Part of a small language model's weights: biases.
Each number is 128 + 32 x the weight over its row's rms, rounded and kept within 0 to 255. Layers, rows and columns count from 0. Numbers have three digits each. The size before them is the row's rms in percent of the matrix's.

# layer 7 MLP up, 1280x320, rms 0.108, rows 780-823, columns 160-319
104:125174129100131167230090108121141098136153146166154114162179067133155110126122138145107128079130113166198102165153083162125090143155208111097147123142107109137158115077077166123154189097120138174153120174118124108115110071134157128155073166119121108169155161113136144148182143118124116110136152168102200088104095110146153162075114177165126112124107082145120172077189147053149105077136084087126107173168110067111176149042108158081095130099077093110171121160124124089112137076159139
095:131165107116131135118132069152133102139079111107117153132119197106101123020110119148112138166090084153147127154121084078073085121152069102138117132125095142117178091138160122166116168119139134151085108093157139154075178116152139129126139172170122139162222151132141107150082115138147103132152152111164078139085120135116160107155152109133137126169153086255200068162089094160094065118133183123179160173139131210117112096103133151112100123092054129109143115115139134105120155123082112
098:102177189119109087113117149136072124122053118202153152151150191094134142115143094032099144134158176168153145131133106126185084081157115071155146092156153151121102098134125198124061154119123071122079064117130174135177115143145161158105129163158087117025110130144139183095152149129149134155154093150124141173123162161109166144171142074114100129153130124055128120103114119131147103143152109088158146129147140123093098161194113156085014150077112116126129141127024078108136185132172103
093:064136131219175116114148121124067081193085095109148171124183106138117116157132162151146062152149080155125248130166127125132111125123138145127108132129122128182120121115115130085163149117115135070122215134114142115167066109134129164106114184137124148112200105076107152076149121131181110152098097137103165191164146186078118131134199170095135081050160106123145144095102113086156136181156162171126141091154134196127093101120170138122093171104110118120087112101080096100164113155073086
095:084058133153122134102137132138127138152144103131106141122073164193135089099112174128121140121047102134090131141224121103089126142141174095121134148125133081129121193148083110105158130064109135170106138130126143141142098169156163141135100132058098135114094095145112154130102130130129138186161086159113079074154106171132153133133111125126147147174116154131089123163124089133080214128142192145113077134133161173117121057111153125120134101118093162167137183135123102127171182191132105
103:116130146169105071105136139113113160107149137105139145131175125147098123125032132116131149131128184086142117146156108142149163057170183130164097177113081166151107173100131126113127151116101135142121193106138107100091079091136136130128187163093078115111185060128097143120153153147103080123157106078125133176156135162173173151130157166084118139186182115183144075144086056101150103090158121151130119090038065188120091076165128174124115089145102144155174134136107119140111108117142114
098:147160142118091100143155122138110158140172071148132139074139113145140115108111180121091110126110181173114120098111156182129160186122135131179090118163181137077166171149138082148110120075085107134171137148143095105103213122137133139182115056121095187082125087133140136133143143133151155096182134111120144169142106146116105153121173119081149114155104093171165140158184146137164174168107172154111128141091109140126075142129122140099156084162123120144128138123195127150168134106123127
093:119106143113062115173165096122170159131099142177098091116204206109142154158105054159101157142145098114138143120143164154151069102111110144118096091124123084133135136105121165145089127182104162143138151104130182122159087131118089097133141094141121143126126174101121123104125134181116125123133156163086104067135109134084160163153107145156140139078126124208107071111084187127070230095144125151119168070114180162096169206074125170168095143161137089140119081155149140127180115134155115
098:069095162163122113159067144146148102089110128056090074079117145225144137123162124108145146143138161121148177143123076096133154159143174073148130127110155174196098126169172148148155125148106139121137192164176111123097091179137146101131097137129097135112141186128172151105153121172135122137156129100103097119112113175164021119155175165161112108163176105183115093163162162085080121130149117108177092143111122099147145105123078055214105160113150184090139108192149127086126163097107119
103:177087171161101141185122134148114149117110140122114142129112178063125090138145193128158114102102094121112145136136091093153138149126216089155136033171136118111140100079117119126110075225160123090133129149083139090170153129096103167138097114106141170112125130121134086142139151135048147079157167143104099138147152096139147158074075142137159107134131138099177148166104103118082126165128146124115152091094103103152139117104150150145131126150128089166144105109208169103156193114105100
088:120171142139157107120085128178092099110164152133167119117100119130095134128073145134133154195185082108177143104142121138089131133182153102098103126094099137149113130082079109116054127155103148082107121143169085159128120145101100143177185150091123124128202129145123102086141101089079097127112081061091126065148122122149093123173174104090166099171114160150199084077124099197132198085127131110080137139089114095145095154169162100128119126143179166126138095203147187116159163110108094
094:172130136129134106186107138133143090173111193180119097129195103090052153108126175099173148176162102143111100187159094153129120172123094118132174136174101161157132106117132148093143084157165117098093111129098149117155115171102186106166081184110114118101110095145154141130073129113130100116111086088174113109141130121182176100187177074177107092152177163182181109182140196093164150199144172114116114111102159154182143119111111140172096145073103133048097066116069132131095144093117081
085:155123121180134182100147092065166139129138138204147131101100134113142124145166150135109123140133134139167163128073086046187178150100099124131122138186070127068113179175128126109157118138127192089167145165024180127124077148149127115124087129111106127112128096093218115126117156120126130177155153067072099121095090154097133098108165126117145086129093125135172129098177075114144134159160155128117168140144107082127143165133156184110100149139132131131178150088126166142147114117165134
104:162150155156110157099129129078178165162075159073148097112128107101166050059173147151135093158175105124161168101107165132109115134067135178151134127127147094144146164153106136124115094111117090119097116125136138144122161212108068145143097109125132159143084130066070140103190183087055155102115098105075169094138089112097179108173124112087120178142142127101098085158163126091115088134142121124129220130098111174088127131132140176089201127123063124167106104158084142119181102101159127
103:108185137137137108147082168205148129173118082155091113051154096139121181148123132090089075126116111074107099157101121133144149151091118116096154138103108115155078108072105143138116154105087103148104112109079174168127146151173088146095178102109125187094120113150195162128207108104012154098157103091197112127170153117102154145061155085100123105163093147126142120108123153154153145107085152112166083097116070085145128170160155077101186123109184115108118163183065143165094125158160170
103:090135152110076117113081140087155118133084089093086162120109080145063210154155182167151119129103116179125122171123108126137091119083171127110129153142145103186102072172115094089093139138163046149168103139088115124146115102189135056127117068126093136127119148147147163113142161077073134125137163162181146152189125135126137174120125137117154167143129100165174145120113180108098164101108193043118090104160136197079132106135157159154087069095146137067131112156096134199131125138111109
101:152125044151109118066078187192147172096092125140122126090073105135117160127118152196106145115147149112067164152120144119126122096130102091163143163096151128133123115155136182144159180073125079086114103163103141120160125125142175124134087095110130109119132135151107137114175105131187112144146125158155067127187134176169127113144142124169178104129119143096197161105102146121111120115097130124144099106099096110157112098136105039121160033150135144107136151159114099174115168094103132
100:163089145168091147156141111132169148124153132082128160102148155169093116146155108151166147100140151170116133126036105096098122054097149137118126112105126086146100138103117181194127149129162122165120136191096178077140166105189102053163150120121161125061086163118160158119181160158165127068096151134132150087118162093160148176116179090158100109140140144156140129126061116110122112106158139135120126107145154124146163128101149131134114119165117143084096111084119185105150147129128127
096:140056088142122150022151118153170149131078151129182110090145090160133168121153064104150163167120153163142135158155120132091120121120152134220135123089121177145106119134144131124118113158158108163161135162137125105099143165108116158091159121173096191121105142097145099133130107131050125153148158130144141139132107118125122161058096172092131124147152161095120225116171145153107182148084182123222139082106146153102075081093107124132118200134093132195060136129104098146131122112133172
095:168116051157081075157148176155174136178112104158097080122122060075077162134113104119183149113155105042177150143132123139147166148089114094085165110111123127097107085105092121177120091152150164103145095131106128146148114128173229138157124175111125068101122169127181136103126115102161173156158143119168133148125156091078123154137129163202151136112163127177140109157147091142060135178121137080158130097136141113140128116122084122119112131102175056103169104123126123164061162125085128
095:133116116131110108101116147126104234098115122129181164111097177145114177110160134165144129083130115131129131148053152109140154162119098139114075113107123158169106096181095081177114151096150169058128033127125076185115105153130150060115117165060148167124119082146066139056157140148124100156169136071126133144129149117139091127172129110107092167114123147051055154144144104095115136143123130140129160133107137146133095119161150096128120107141114092145080102095143060168122128154119124
097:132127092149132109102071204094135129121127141155157096147184139107145152103178136121142148088126082109149123100091101122135139072146173109081139161103130103156113137135075169152110100121096083132121133147117133131145170112156087097128101076135125111077101122122080127095085136144183139161146137131060098154197145174038105083106116176070101132141191102148095117112148110104110120108118134099164160116068128129156162182150133156108115096113103143160097133138091079096161123160087150
093:131115087133112069113118148160122110116144130131158103170111100173109092102155123080124159102088103076155102112113145124133134176189133138143113171087123110138178109119154160182124132097106117118095129160129145143126172115170134083136129176077169139159105066107143040158125170188106107139097082125185151109159155144161165133109109057086117102163081125149111113166113118139101076159178103097159168169121145082117144080155181118169098139151067111110129133159089206104116167106123121
099:097104141108188149169143107120195116174092099127112129137182153105130111173070120123122117120066143130184134069115124093106091107172087078147128136160164115152099139151106164155159125183133143143177124089190129160083131183101115061089137167119126142153133127111086123172096140124153141166166120082130114169108099103123114175082118132192181124130088052127164135145089178133127146127175146189102155168149154142117083095145148128137113115111126176169125150110115073096112243126113143
100:102120152176113127160133138115115121145053108121172129078184138119148161085167180097141128092119099123179137143176109119144159130174112181119133177118184158153094111152146102035098125112110154070158136076127116154148136095069144169155139062172151149184066137131136153109115144063100105132133127132150200135144169161118103206158116168126149130109196139147107171079155157120184113086102189086100065112059092149114094091075145105094150146133143063131092139169126115195088121121111111
099:120134160226118136126124111176149103119191082140179133110139162123127159201122117073073108084108150092136121139130110158115153169122184160135133114132126104139123135100092084145139120190152055104134104103150082182125114145091129094140121175152091121125110071131173086162113116134208112143170157148125143109179076134181109101131078164129109140145070147070120097138077114090117124176182115138198146167079130140071127078137139138131170153157099097048153133137103095148156194125189104
099:062093182188151129110115122078173183150152089207187102152139113139114162159097132119126143182125120134151108095205086153136110165159133127129099115108149103082160215110076098153139049153126160146167104191144204110103187087120135126118094076143124148089129088112106163167088080072204159122082115113186142085116152115120168119103105159133154129157134129123154120150114084109126098125098188139135077138146093109039142074162069155089149173103141148162109097082151123134129148158145116
100:168133255152106147145117064145090092073118064175124107105166149172149127115125131145164145115123061113170106107082091136105113175135153133112099145131074102088119111139129138117176117127169081122072098170140105124102135108105102164113151142170134196134161115130095122146162116142115152097199126124156079151142116124144091146106138100106084181183147105151080059142150123067098141164160185163171152144131134084135126093173130120148085151137159051111137127149125085187156130134105142
094:156178109066141118093167103173134147122056111095136087137127120089122083094087111092096183121141146099123107079154174179100145145118157151176137124112180109181117104114116089118129129087144087142133141109112168134125109115084114133117171153150096192136190100136132123206115163095191152069174153120124116149073162044120104160107182140125095146078123101107134109103137157152116171116178071091174117064111105132062133119118171193095117148095132182073167166122115157099173136148126057
095:161102096131092118095199100108131102124183091143148169153137171136097127120149145138127120085149149176115164119091105149117051137082094144130100140126042143168121116179119094135101103136152105043119171124158169142139144169170146169163171123129170186104117053110129144141091144135168178122140096110110147113077147117135096076159084135128161139143148128120177087064145096069156181140155131186142130153155107075146113117164151083181101101107095048191152133142134145116163085116140121
110:179180086155103170142137086115119120129127095097084152139137159128111109135101132071144116159151085125131132131161116125208083113102104130131167128134123172165124144167068110127177073126217205085130141111125090164160139153111128082162084139147111138160151049102175096132114135152181086114084148071108141142108098143135135095190126175144143129128107128168098170115152129157183200074137123127126098175191140070105152169102095073149133112099116113163208140182163111137141113125104118
102:121113142122131064105119058105108130130115223114135136124131126128048154050171170123067127128089090127185142118115138170085172151110124049108129121156104182104151155153129191151073104102148145130129148161123158108156182142151130161114101132088108134110130159172143136131166144128156133152140148119150073154164135135214177140137136101173185114107098104198170081147114172133158108162125127125145086169164107151191140138121091183136142112129165167183144114078145110166124138123155145
094:147110069150095200177129120158113181246114094139200091162118145129115125137137115072111146107080121116106117121090118120134050185134138087162130133165070180116086125123113140066136109146177119164132128168130052078140139128093127113093115147165155148113083059120131104149130204168136148111086119130085146123137109113150159101123144110154114133142151069169138178148186148103174130131153151133151126078103154097144112128145104125150115147166114169109140086069133114132166113174091122
107:109133097115104140110090125153198124114112079136103169133104099095088177158085113150076136083095166134055155084124137133160117177136123124118082088128181106189108031100126095149108143133145109114139103106173129084188186130116119125083160126128114129139097113145137099131154124144162182093164069161146182133117173189061210131113206101052155148158137116157116161126128090159115118065091126143074125196143114093095151148072126116091163028081123178075130128131133125164172118135140123
103:156089141167139172140182071149140125058093076110138114130113140124097071123073116137180107145097065123123147067157104151195108164143126100146190117074107160147168109071075106134120178102141114119113138104173132083099098105089172091179059130110157146144170092154166136175159077097111148169148156147120072094156114116102170122165138101142100184115094135100152126028133159149090114100144156171073137113113140163104134119077121163103129078067122121123166149116119150109149127127120105
102:145149094112128160140111083169104112117099168167161104191169163117078121162141118083133176102091169171112153074125082132098113131112082106135110117117128109152149113170090120123206154079130165103155115136059100104157103145110117130155110133041144100042122106094150118128150094087155098150177130143155149151186145134082123139137141193123123171188185132124101125102129179089104081090126154146093139134105136144137167119120127077137076035144195121189092133163136090104109110085219154
107:123134095152142169131118094129182128096173145125189130129139122170081161139118100107110114099110151087084159120145212152108116079119094093142152178199106086155168130109140181127096162109170104061151165163111098050127145176080104178072155139175100097122153121157136175074142153109122119153145139071116107151168110183133140157206127162069102135068118084121095112158192118161122135128100101121098090101122133156117077125144137123105126143162128124162061109126135149118152135110074137
106:091112099122166175146091113147132138161163129163167123160065123146143064106141167169158088056142111126116160132113216139157125168076138150143144119158099130134143092181102088099119202138141111189114142150162160140099170162073135118097128083120141066130084138152162090151132110159074105173106181099114161091150098127174106104122077124176083176159132084118126166123204103149141146090149096133083101087172163127154127117114119110147127122147116137186095100154115160087198110129125103
105:126116112122126112128084138107083110162139135130136117106172141135101171151147142138165066145073157147156134062137119132145133150184139120094089161168184119094173100126128145119211125102126124133123176110052217110147132130135146078119156108096086187103137153135154085107180183103115110166145114137164099085184178134172142079066130075187125148132163047101132136129129116106188176112103159106178137083115169143103141052086139131109152107109106181104129097153091079164103160187072126
103:111158157093053132116148124146119123157120135164112113130125149150120159149118107113157199113128059162027137155083120127143109102139157086104061172161116143144195151169182089136129099147142159090087092151141140108083081147110076116110115084097103215066127136156122111057153143086116140142128143146135088075129121163166098107130127108108162092119135089174064159133131202107100117102190157134191133136149111131129165156178153117167077150159100063101140102185192129167121107093142153
092:134087128155082084162109057106168156129128115093142151162151094079102120102161103123197170142161187164116122100082152169105130114117110107100161128141113123176118193163107149137140163143194067147126126108168122154148115143164121139095090146124153168147182155076150121138134089179150111132126126144110102038130114088168099174083156138125088212110106141174139110162164091125108158094055096067083194110124173098140215123125159089081140109121186165152130178112093171149112102124141122
102:131094140176177142092136157128092143123096106150221120133164088173171137119148144138098136187127132160140088137111084113108175124122154150149074111093142161078135073070137130180119079126131146170108137099160224163171132154148110205114164111123110136104135113131150122106155163104108176157135149149157121090150138143087135153087079145160063061097108148150061190185107168147141121105120073142055087098118091131139128140111187155079108147118132163104117170161144138136102141145078119
100:110118098148178174117155056130109149148086099151142142126166130148135109092171172129125185120167123107110096133138116148102145102044099116132158190128141130165117129123139108131124106103071161118150065133088136124108118077115166063095102113102138097053135134171096175101125059159086169111175084169077090218113144096137151063156132112125147127131085162113130186141116108136143069121132112112153134148163121152103123169099147133156149165115131100044066174131146153120096120148170097
090:086148123087020151069182109174137104099124132168162117143160146155169131123093132082164148115082130125167140094082169099196161176093075092136065165156143149094107120126041156159073181070126103179076136048141141096132135099065121144115090137132096184156106145125102161065141127064099147104174085108142166185116108097118135119121106138102135153175177132099123119128116079076142130138145160146102114098135100116142131062103121107132151118128138091104149074096141088139131147092141101
# layer 7 MLP down (transposed), 1280x320, rms 0.102, rows 780-823, columns 160-319
102:143155110119186100139167091093116145114166132125104076062111214123104097136170121115133115191107114102090151099113095155085136185138171106159151089062135144122101149127105120118079143132147082095098131185171141113144144154111132133140152072165145115108131147156099116121129129115105180113087136125137158132168082166111075096139150090058103104173124153080169114085092153142138116104106107188125122123121093133147111096169197118117164167149110095098129186077158137150146163167128206
095:064144068075100104099136118112163161152175127135107164142166157121131136145115119145185059042100138124107143078122152090136102099071135071096105197171106104140095111147124138097157092162127121114161146117129119139124143047126126161137108140159181134107097116123142129126182155085105099134108136202175124212105207148117116118093136149100158117144090161101169130132147030131113173151104103152147127107128152089141110151160072133165099171070183142139122101184140173146120130203177166
102:160149119148120119112071159157100120136082123132144145166124092162182113110145150096090105100126170121084113089144140140157112205094129124191150137092151169152121099110171115116142108155123150167156136099164126073110161082108099119186162121137124106122164118123131165106111117095105120107134119190156104089123113117124100147072159085140111133105049084176156103172164084128116125190139051140083094091069100122200106127208110105165117103165158093082091145150125096125114111165130129
090:137181117201149132132165042094144142073133156086118130116100129137171140195142103115106185104072098082153082120137120090094127059107153129127087143172154068123154116085161218116115066110162146159120100127163164095129074128152152154090136118100087090140102131078157143178127147030133102109123188133188111116111126147167153162112159122154119181158089117089125172151127112146191089104092130090141148135144154108141144198191130122125134148158085148118091124124142101155091156164101153
099:117236120148134121136163087114144104148085157172139185162206100119132201111129099150128121082124109157151099112133138153174136125144104159086104118161114115119137081093157121175164152221111141142146037137147116146067068119088129113171108042130107113128166134141163124150168127160157113089150138168110075169098101114134150176178190126150151148053166109154170158123092091107157175124083127106116118106082150056105131120159113088109122115125143123136141091135089209121111096126092138
097:093117068075143128216105154102186098157156115156110071102088181176169066086163082165100146043140071139090101093058096110146119112101136104120161157048137123070125094111129118114135125155136118163143095149128147127140125115134105141093119159179181144123153171094119163125156140102167127155109162165051187140094106139147116123133112101124126149127116135111088159153227145135149161138125115124093129156165167103182129149114090116151133155084131157131160106142142099168126094132143139
101:106146085188133147102141182175113085154132143143119117179172096136108070115106048120163135126131156121097134167162105063101128117150089100105165170129107126165117101068104133115138086132147131126171148064149185105125089132080154144087175114086146087130147072088109130169154120071125128136190116176142161126162161095168111148137093148143132199071154167097131088111131102099088117121161082102166100076121079073120119086141168117062102120110131157123145098177177122121147103096125143
091:027142117102190105067170117121107104161143097076116107145073125143102094036174171133138127104159155090174141147137149117072182187147160197133108174096132185138147098123137100106127090067155081175111094169118114162174134171161148157154106142069122138107070095157155119142134096130116140136072093170096131144123199188120213098075083111115158193145163214110138166118132077134194061153088161155168112172171090107090069125174153113140138126099159158124132169092131119121120112132096119
096:137131129132134166110148166068160156098113116127115123093104118163096150209095129210124141143136173112121185141129071161049081086163128145159073115127106138092094103155121144098110109128071126104131140099072139161141155082166181161119036098068125151119185143153071115119158148091143172116174102138132095133106143111125177177150147208180117137125146119153140113173097127169064125134139164198116165121124143128126064168145117123140153183145162128173132101137134110128134067100101155
110:115178105079130106109180111122090123139138144146167097107134163149097142137186128131139142117098088111179154107171161094139163091218096048150133129162078188145104155168122127195145152107037100150138110125112129145069148123125160142085133140161129114129148113155127098150051171198096134177165102079122132132121131114103154051096133140093120129131144157115150130114103111138140125081168172112136098124117146090127161172080143162136114143074105150080112068128125156100125203126152125
096:177106159135143051125114108126160128075092126143154189217181123124180092113085122133081059083137122173106115140093146085128092100140074118142122100078148095075156110202136155091136110122099075167134151143148147110088173160082128199221138159110133093129110174121153115162122138127116092125112113186127180136145138076110153166109099165120201126098096087131080117205202152115137060116106105166113134126104123174148120106061117107144150128121111124107108125108118134125076137147168119
101:122064115073174098073147110095139042131122148090081196112116120139188050108114053155117135167125101172173122110149136102148100131061153160107089096105158155107107142170063159102135153110108178167126145113128110131184069138144126183093098134134154131120098163104148071082066171145112147090081175086085147156124127146096081127149112115102165155151173133138115153106089087136090185151106111134135068164145138144082182164134124130160126106161151170113099124134154128114102072116133143
090:117141163155148159168134148143122143184101109068137106170169116133110129111131140093155115062121087116104124115165136141148134089166166116085102196094084061089113146090159112138082116066155128125121161109122077126098139166164164071134115143140131141134143181157075155134099100114107095103106087069168078143132167112094106182153159178141118165098129176128181104153135132102059162150119117148135084156147103159143161141119153096100159099091122137092128159135165118161139155151125064
102:149100178119134172106139133172129114101130115121120110113192129142132151142138153095137077137131151129121137222052126107108111162118083095073098190121117100196088085128160144079164152125114154146180130176078154169076158108157056110123071084172106148130163122157062122141065113096112117141065091146174090145126119188168132133089118158159121082160151105130128110102161123127089185134053101132175086162079118099145126151137111112141113132100109101113141150097188101118160123128170163
103:065123110157132130117203130120131129135072117118102135143098125089137115170121072130173099127132155104139120111134091105090182104130084123120137126162123126141126168152072150137154153088156140153157084151129122144169182130135078057164112162106150116088139069091081116110119138105090177143174111100125200098139137081089163156075150135086087162092123102095148204152154138187097132171125135104160178154199039114169134162080061116062120111110093156135158150120153064124125099179147145
096:174143136153180085139124114159129181095144152085136102094150134091155072127079095143084077125153080146160123137103145121159136113140113145135124101100136133108195177132167168094177162141062101140129174151154092196162099144163071097103147124052129138111158181096054137174126166093143112123093098032159114191138112123145131112149109120111172110155088081081073104111160159157180129162135158148171130158169130108114111135134064098131107148109138153088094197116126164086220129151144126
100:108119151123151103157114161117154136113101119135072142126049167082133143128166128164114109134219105136110128128139160134131075092089112198131149120143068131112131121106147094129138186153135119098157143134078091085104176121104132082078123078118122153120126130094182112158079166125134144062086082163186067147179073100087169072133081047144084114136129089140186098072172089085115088155150130148125095149177123124156188142107126135088099190114158115165139114152155143108140162092062088
106:171160136145101136132116123124174114202115122198145134126139142133167164062101089089126156132141079115094126140094178145088166153112157142140107117087123197110137085119079192121098140150092121110122124141144079165135100102125147123216134119135068128093128166155110156127156146081116159136150085156153122141118137122130103104126074132099174074080141104131115101147117160098102053136078128146129145096160134147140137078123122117040125180121065131160166069104123139127118161151136166
096:115128067130084160129160132101073160090094142088166111154148119145096134121108164109115143230076132155108049144116149123120110167170144155145115157055122114151113146119132115152117123151129082136145187079184121161109111128098122182178154098158129095102169129095149085168151088156147103100132090181090111147067065207171121142175121112168142221127112127086119136143159171138146063108154114091201145158166139079134125200127180148107137147153142106082164118161138135092104118123154106
102:078077120093177162086120145144145145083099120104138119087157110116200134193122123156131143181124189159064103134141164132087121146098122092168079127135103169144180073107167157115083086130125109156112150144148143140192143136124148080135114168118139090104163118118062121145118132124151090126203142167169083093122108135131131147155155114104110103150133119103117081074107169155125092087095137135142136154097104116106101128110131138069116132128130123152079108174097121140151086151235126
102:161121172135130180134083089117079170177137129055023080157143079183127123142074095187087087114143153129098126166139101089105115113130162117174189163089092166088194116112084161116147093140110115121113137117174115041124133135124202125148100203082135151121140126153164067144136116154133138199136107135121122100107177121130144176115201155144158166149106153213138172112093087073191135100128136129113094153190137134130159144127078108098082103117142132108144169043113163112116108068137128
096:139117169156130087099105125138147136123187128077113121061122101140072098111155086099119092151175136089105091165138142122103083199105120151117130126174062165106105085114087132149103164183162128128128090099128097161148109034112187154172116118099126131116125089161136085170174132126140146197116159165096128089090102099121148101134185100128055110124146084144119068106136208133156129057138170147113078110119099181112074148084116094152155155191133089117158128099166118116133183182115155
097:143155125193186152077165105138159125099155128132153192217198070122151121157176141120074145111172113088161123134092112124147107104072124095079141132135152190109135215105112112109157139043141135060109153120134133090134145149124141127159106104197142114130132134081121166154148100081079177086125162156100134118078119102133122131080158097154144091104129068156217161121091169165092120115091154192092110123125079135119105137113055083138121118134196143144134101141137139173107107150108098
095:134114121151109142130195154088123135115163156163130108162107119198129146150135134122081151091150101172089125125162160130154128205106129159153136117204136129078173135134169148139119102184202177133156103183058104115109095088107145075187143169127091102141076063128094139120171135073172121071112121100094144157148067114135196095166099129131135138136185143144113111074164064107113120102105103165105085136139129142128146135133084122130178102089081100136154195155086115085117155083127132
094:142150081176113100163170091114187104166100150161120117123111065112140068098077108113158127080167116124094150111097099142134122062153102155126136042066129168166124128106131183113101132151116140123149157173147072146048171114102125149154113102067132130130150134176138126154096099129167110121136098125104092164100124083120112180123135145152137156097130108122137107167139158138113114115124121147126139071130214191143100138124185080122146156139134097142158124143133129139116126132140091
091:144140088161135134140121139100176182132130168107113098121122083117079066183120125159139150131170118190130133138174160105186157116143142144103124104083206128105179057125130080090121129134123114127079099064114115151176157076166133115107159095080188127132161132120082116096141090127084139091183104197147092164096160113137115158057168142095166127199091118116137102164119073174143121116099131123111141134112103140101126131112073139119122102167147107147147237142094130156038142093161096
105:106134163138116115107090172172164112122123107096153132123123110168140105134113192157106141144139177141153141115074173105081146110140197151103125111163158162094160133087172169101221109114091094129123121056122146098130132149163130177136128103172104130120116087173131109118099154173048185119176106116126086124092111086096130112165110143128151189153127124123119141118087092095121108187166148119107152113169148161117154091147168162156189100112102151128139138178080080123132160102091103
095:135109139135145128154124105173133132119188148051110152098149136100135090096164112136112137166096144102175121093149182080122149136124103117132138106175112162109162125134104133120112104130157153173107126101131173133118117125145110132167118128137162128187080226117138099137113109092137125125168084122116121082173165192144120086091088112116090193124135154146145121192132080121071133119177183170164145132150160129117154147146066187160099092140238141107070172176184100197094142154134080
096:158166137106086175166099126111141167121115157139116109091083118121143144142097029093139130114112073134126173095106115114111102115154157113169178162109119145128162192150183131123134107154193088178129141091212094155102089123147125135130105101121127074158160093109129139067126155163145180095184147149098094105136132116135117153179123132098112092200135162194210081143129167104152118174123117145090176151167166138169129155145118106175142163117143134213134128151105139118141112071151170
096:103157140178139162138129133117155173155063120125137093118162105193084131118094122132181077108118157080120162105150114096165157075194149127145100145095138132082116079122080112144103134133147125142156161139155084108110130113170125163100063203124133142167058165193107151113134129135116108173140113078119098165212130088141183133100099109154165082088140150187116104189087106127104140156071161097113129094076127105120144148145174197102119176113149097093122101107125134100122141161060131
109:140106156175146186092093137106096115148127130155163134079124116138098125173084145102162110127157134137131127133190141126114123157153082082131149139148215156115123212125090148053119063152187137082089146078132101108130112170163152127087100117176119112111108112087058100115103111155116186073157130126132127086082173190147090156105123181145116109098084167114063122139112129158163142178145087135113154163081120125117119091152116097156115115142139139088074108125176127134154138132127070
110:139189123128123184120187146123127117169126122110131134143146148130095133131151116144123146138122121170110062091119124171184127160134134158115132114192174037172140138099118122115061168122209128154085195129117117117089042140136093140120143133120143130074100124134159130126147169150116117110117118179101118108133140122170145177135149116129122138148125182146080106122108132170119093182053113092049107143086131129191161134158104092108098121122080117160139158123109177141139150171119097
090:057139073091165081121157182112136118097072162106132124123160179112151132133138151142131147160127150155106148096163109144142134098152125139071147155119095072119065144159114099173138173132146054069104062107164110144132184080078113106142098038148153165117146114108176135214133095138105142073129148163104128116172102094144158135169163134087142074045108140068149116119109148177105122138103120164112122139111139131143114106094183107098189110143135103159099173152086106128098099102118111
113:103115150144120187136076081165149174133185142186140145126094144095106144167170112117064129152171142150079064158156135089075097197097145125133116089060165065149094123132103134081140183157165125116165124144110122149125160158119091139061128130105138158121087140137098102168118120111154116137146151165127099128067134135153205092095121149100136073152119177108173116136062166180082100148109098107093114143087096117105150130131173150132150060109159213145148153108119114081202105145187125
099:126128151144188094146125122129120089142173104155130143066141138062145155108113084114147169079110091152114092171155155118119134158096183124130213125148111156080126174235128128107089118158123133078158134140090122168091129135115153163124173067083168157152188160110134111091100133148164114165123158142158123131077162169156095116148109165140146119114205161160135068147156139136153118074100154146087094151085151095178142174160094056177128137121146118147100138147108174110142158140168147
102:102146084174098103118107097047099150156162080156164085132154107162100127103138160145104093158148104191139187130176179099075159126090137149109087103148127163104084137134132129169104134126110145165128131127056154108142200152124122154200154137122146179114108111133162157172114153053189131090145180115180105121132134127092196154130178163116122114189098136172133121109197155156139123062127151184151130105141079115110072116148090108140141091157118105140137136099074180129187071115144125
115:144106150146076098098129169149122110138073154085134165100105157093120192154102121167119102113144137130161072169135139131136088129115179160129118142132124116197163016088103093111111152103138105140137116071089125157121152105091114142152142109136090100123122118200133129143134120165116123141115178126179107109091130145062183117104143092179152173110088151139114133134158097120112064136186114153150054093075147126156136126139097148179095093115157119134064136166168154112169093201174185
106:104209155097127120162106153119120088113132118143137153100124166118147076149151125147144108132132087142140114169126155115134131110095130144183102146126149108123160120146078102129135140113149190136128094149105050153155213168052081112198128132131134138112138169134131140118140141163137150120123051120148173095088132140090129087130088094125067126098166054123142133111199094073166117098150115128110146134167142105110132160067114132160086135149133125160150148078152133102161148138178189
103:115135089155068126105097144106156113159136103149162155100121111121123174102109129091100148114104047200122096175177185117154118155067132127160115098150117076187118134142110116099207053154146093143131111026127181113147109116122094083092170140103105118115181147080145175149100140104137074192147137153087091101174132130099182066160118146119155124115095105134140091086099139177150124099157119142109101136134110122103114102189130055138136123083130183092143117166141092122127109136102161
088:131112119139189129101113139161099136117067107061130144165192134110147143109113155205108138146112110131154135110158144077094115092122189115137118120111125100147135104115087153116143083014087138117061073145147112123167118110200105148119167139184150118121115180075134114119126090147155111088150045159178145157171126132163150137096158102154172114110126109185148143134123124167115119129174106076184119083147127134118121083102103156125102137136135110138093179104074143122103097138099119
093:161152063106087121079150152145109113128158098125107088090116162181151138146109140220073111090146105127086086092137165086087154109137141134131119123096124100152098105065132139106128126157079133097107194139111133066142109135126116091169133145120083120083095120083154163112105111105200144114160131121142130184164118123089133130155115113129114130194190098097146119100166155097179099152183125201146122135111092121193093153152078191178123156148099081125129069124160131117134155128108083
093:109106091225133079133135166118120136134111082158187121152123089123127123134072143168043148075126101108091059130118152117089135141117091207092093199078115059065167104089177118166132167129124117097113143107159102083088090109134138107123097154160130135133092119083058123106118103146160182088099099151173134081124129181086180149147081097128143125125094132195127146114116117174186127094139153194116096066125161129130118110103084112142112138150154096170157140133111155113104125142176121
097:066171105135216180112155189071123167174132143107136122106127164095133167106183129105137145143138143087122141108200148160104146121116140140147084145170114107123112131130063104135150098045111064146182174113118070138131120098135194115229084136097158192084104164122143150137138191174110077161092073088133140209100165163108140118185137116174138086139154194104121123165086177060136153091150115141157133125139158119095161129108195133106094128089107129117103110119057108078142124171152151
092:120128130113127127134086087096069105169116071091088080093065147120115116202112144162168132123107095088095184112105104095113076069073111133110120087112151090113121117125087122122168086139131087152091132123176150091112152099164163159107152146158170115116085116127166140128192156152146110132107126156088144105152127099196168137172124152082149083112144130152118160100152132141108154114153049123118165153127101165109117067123152136074150103182120157184141137134134143139103138127144142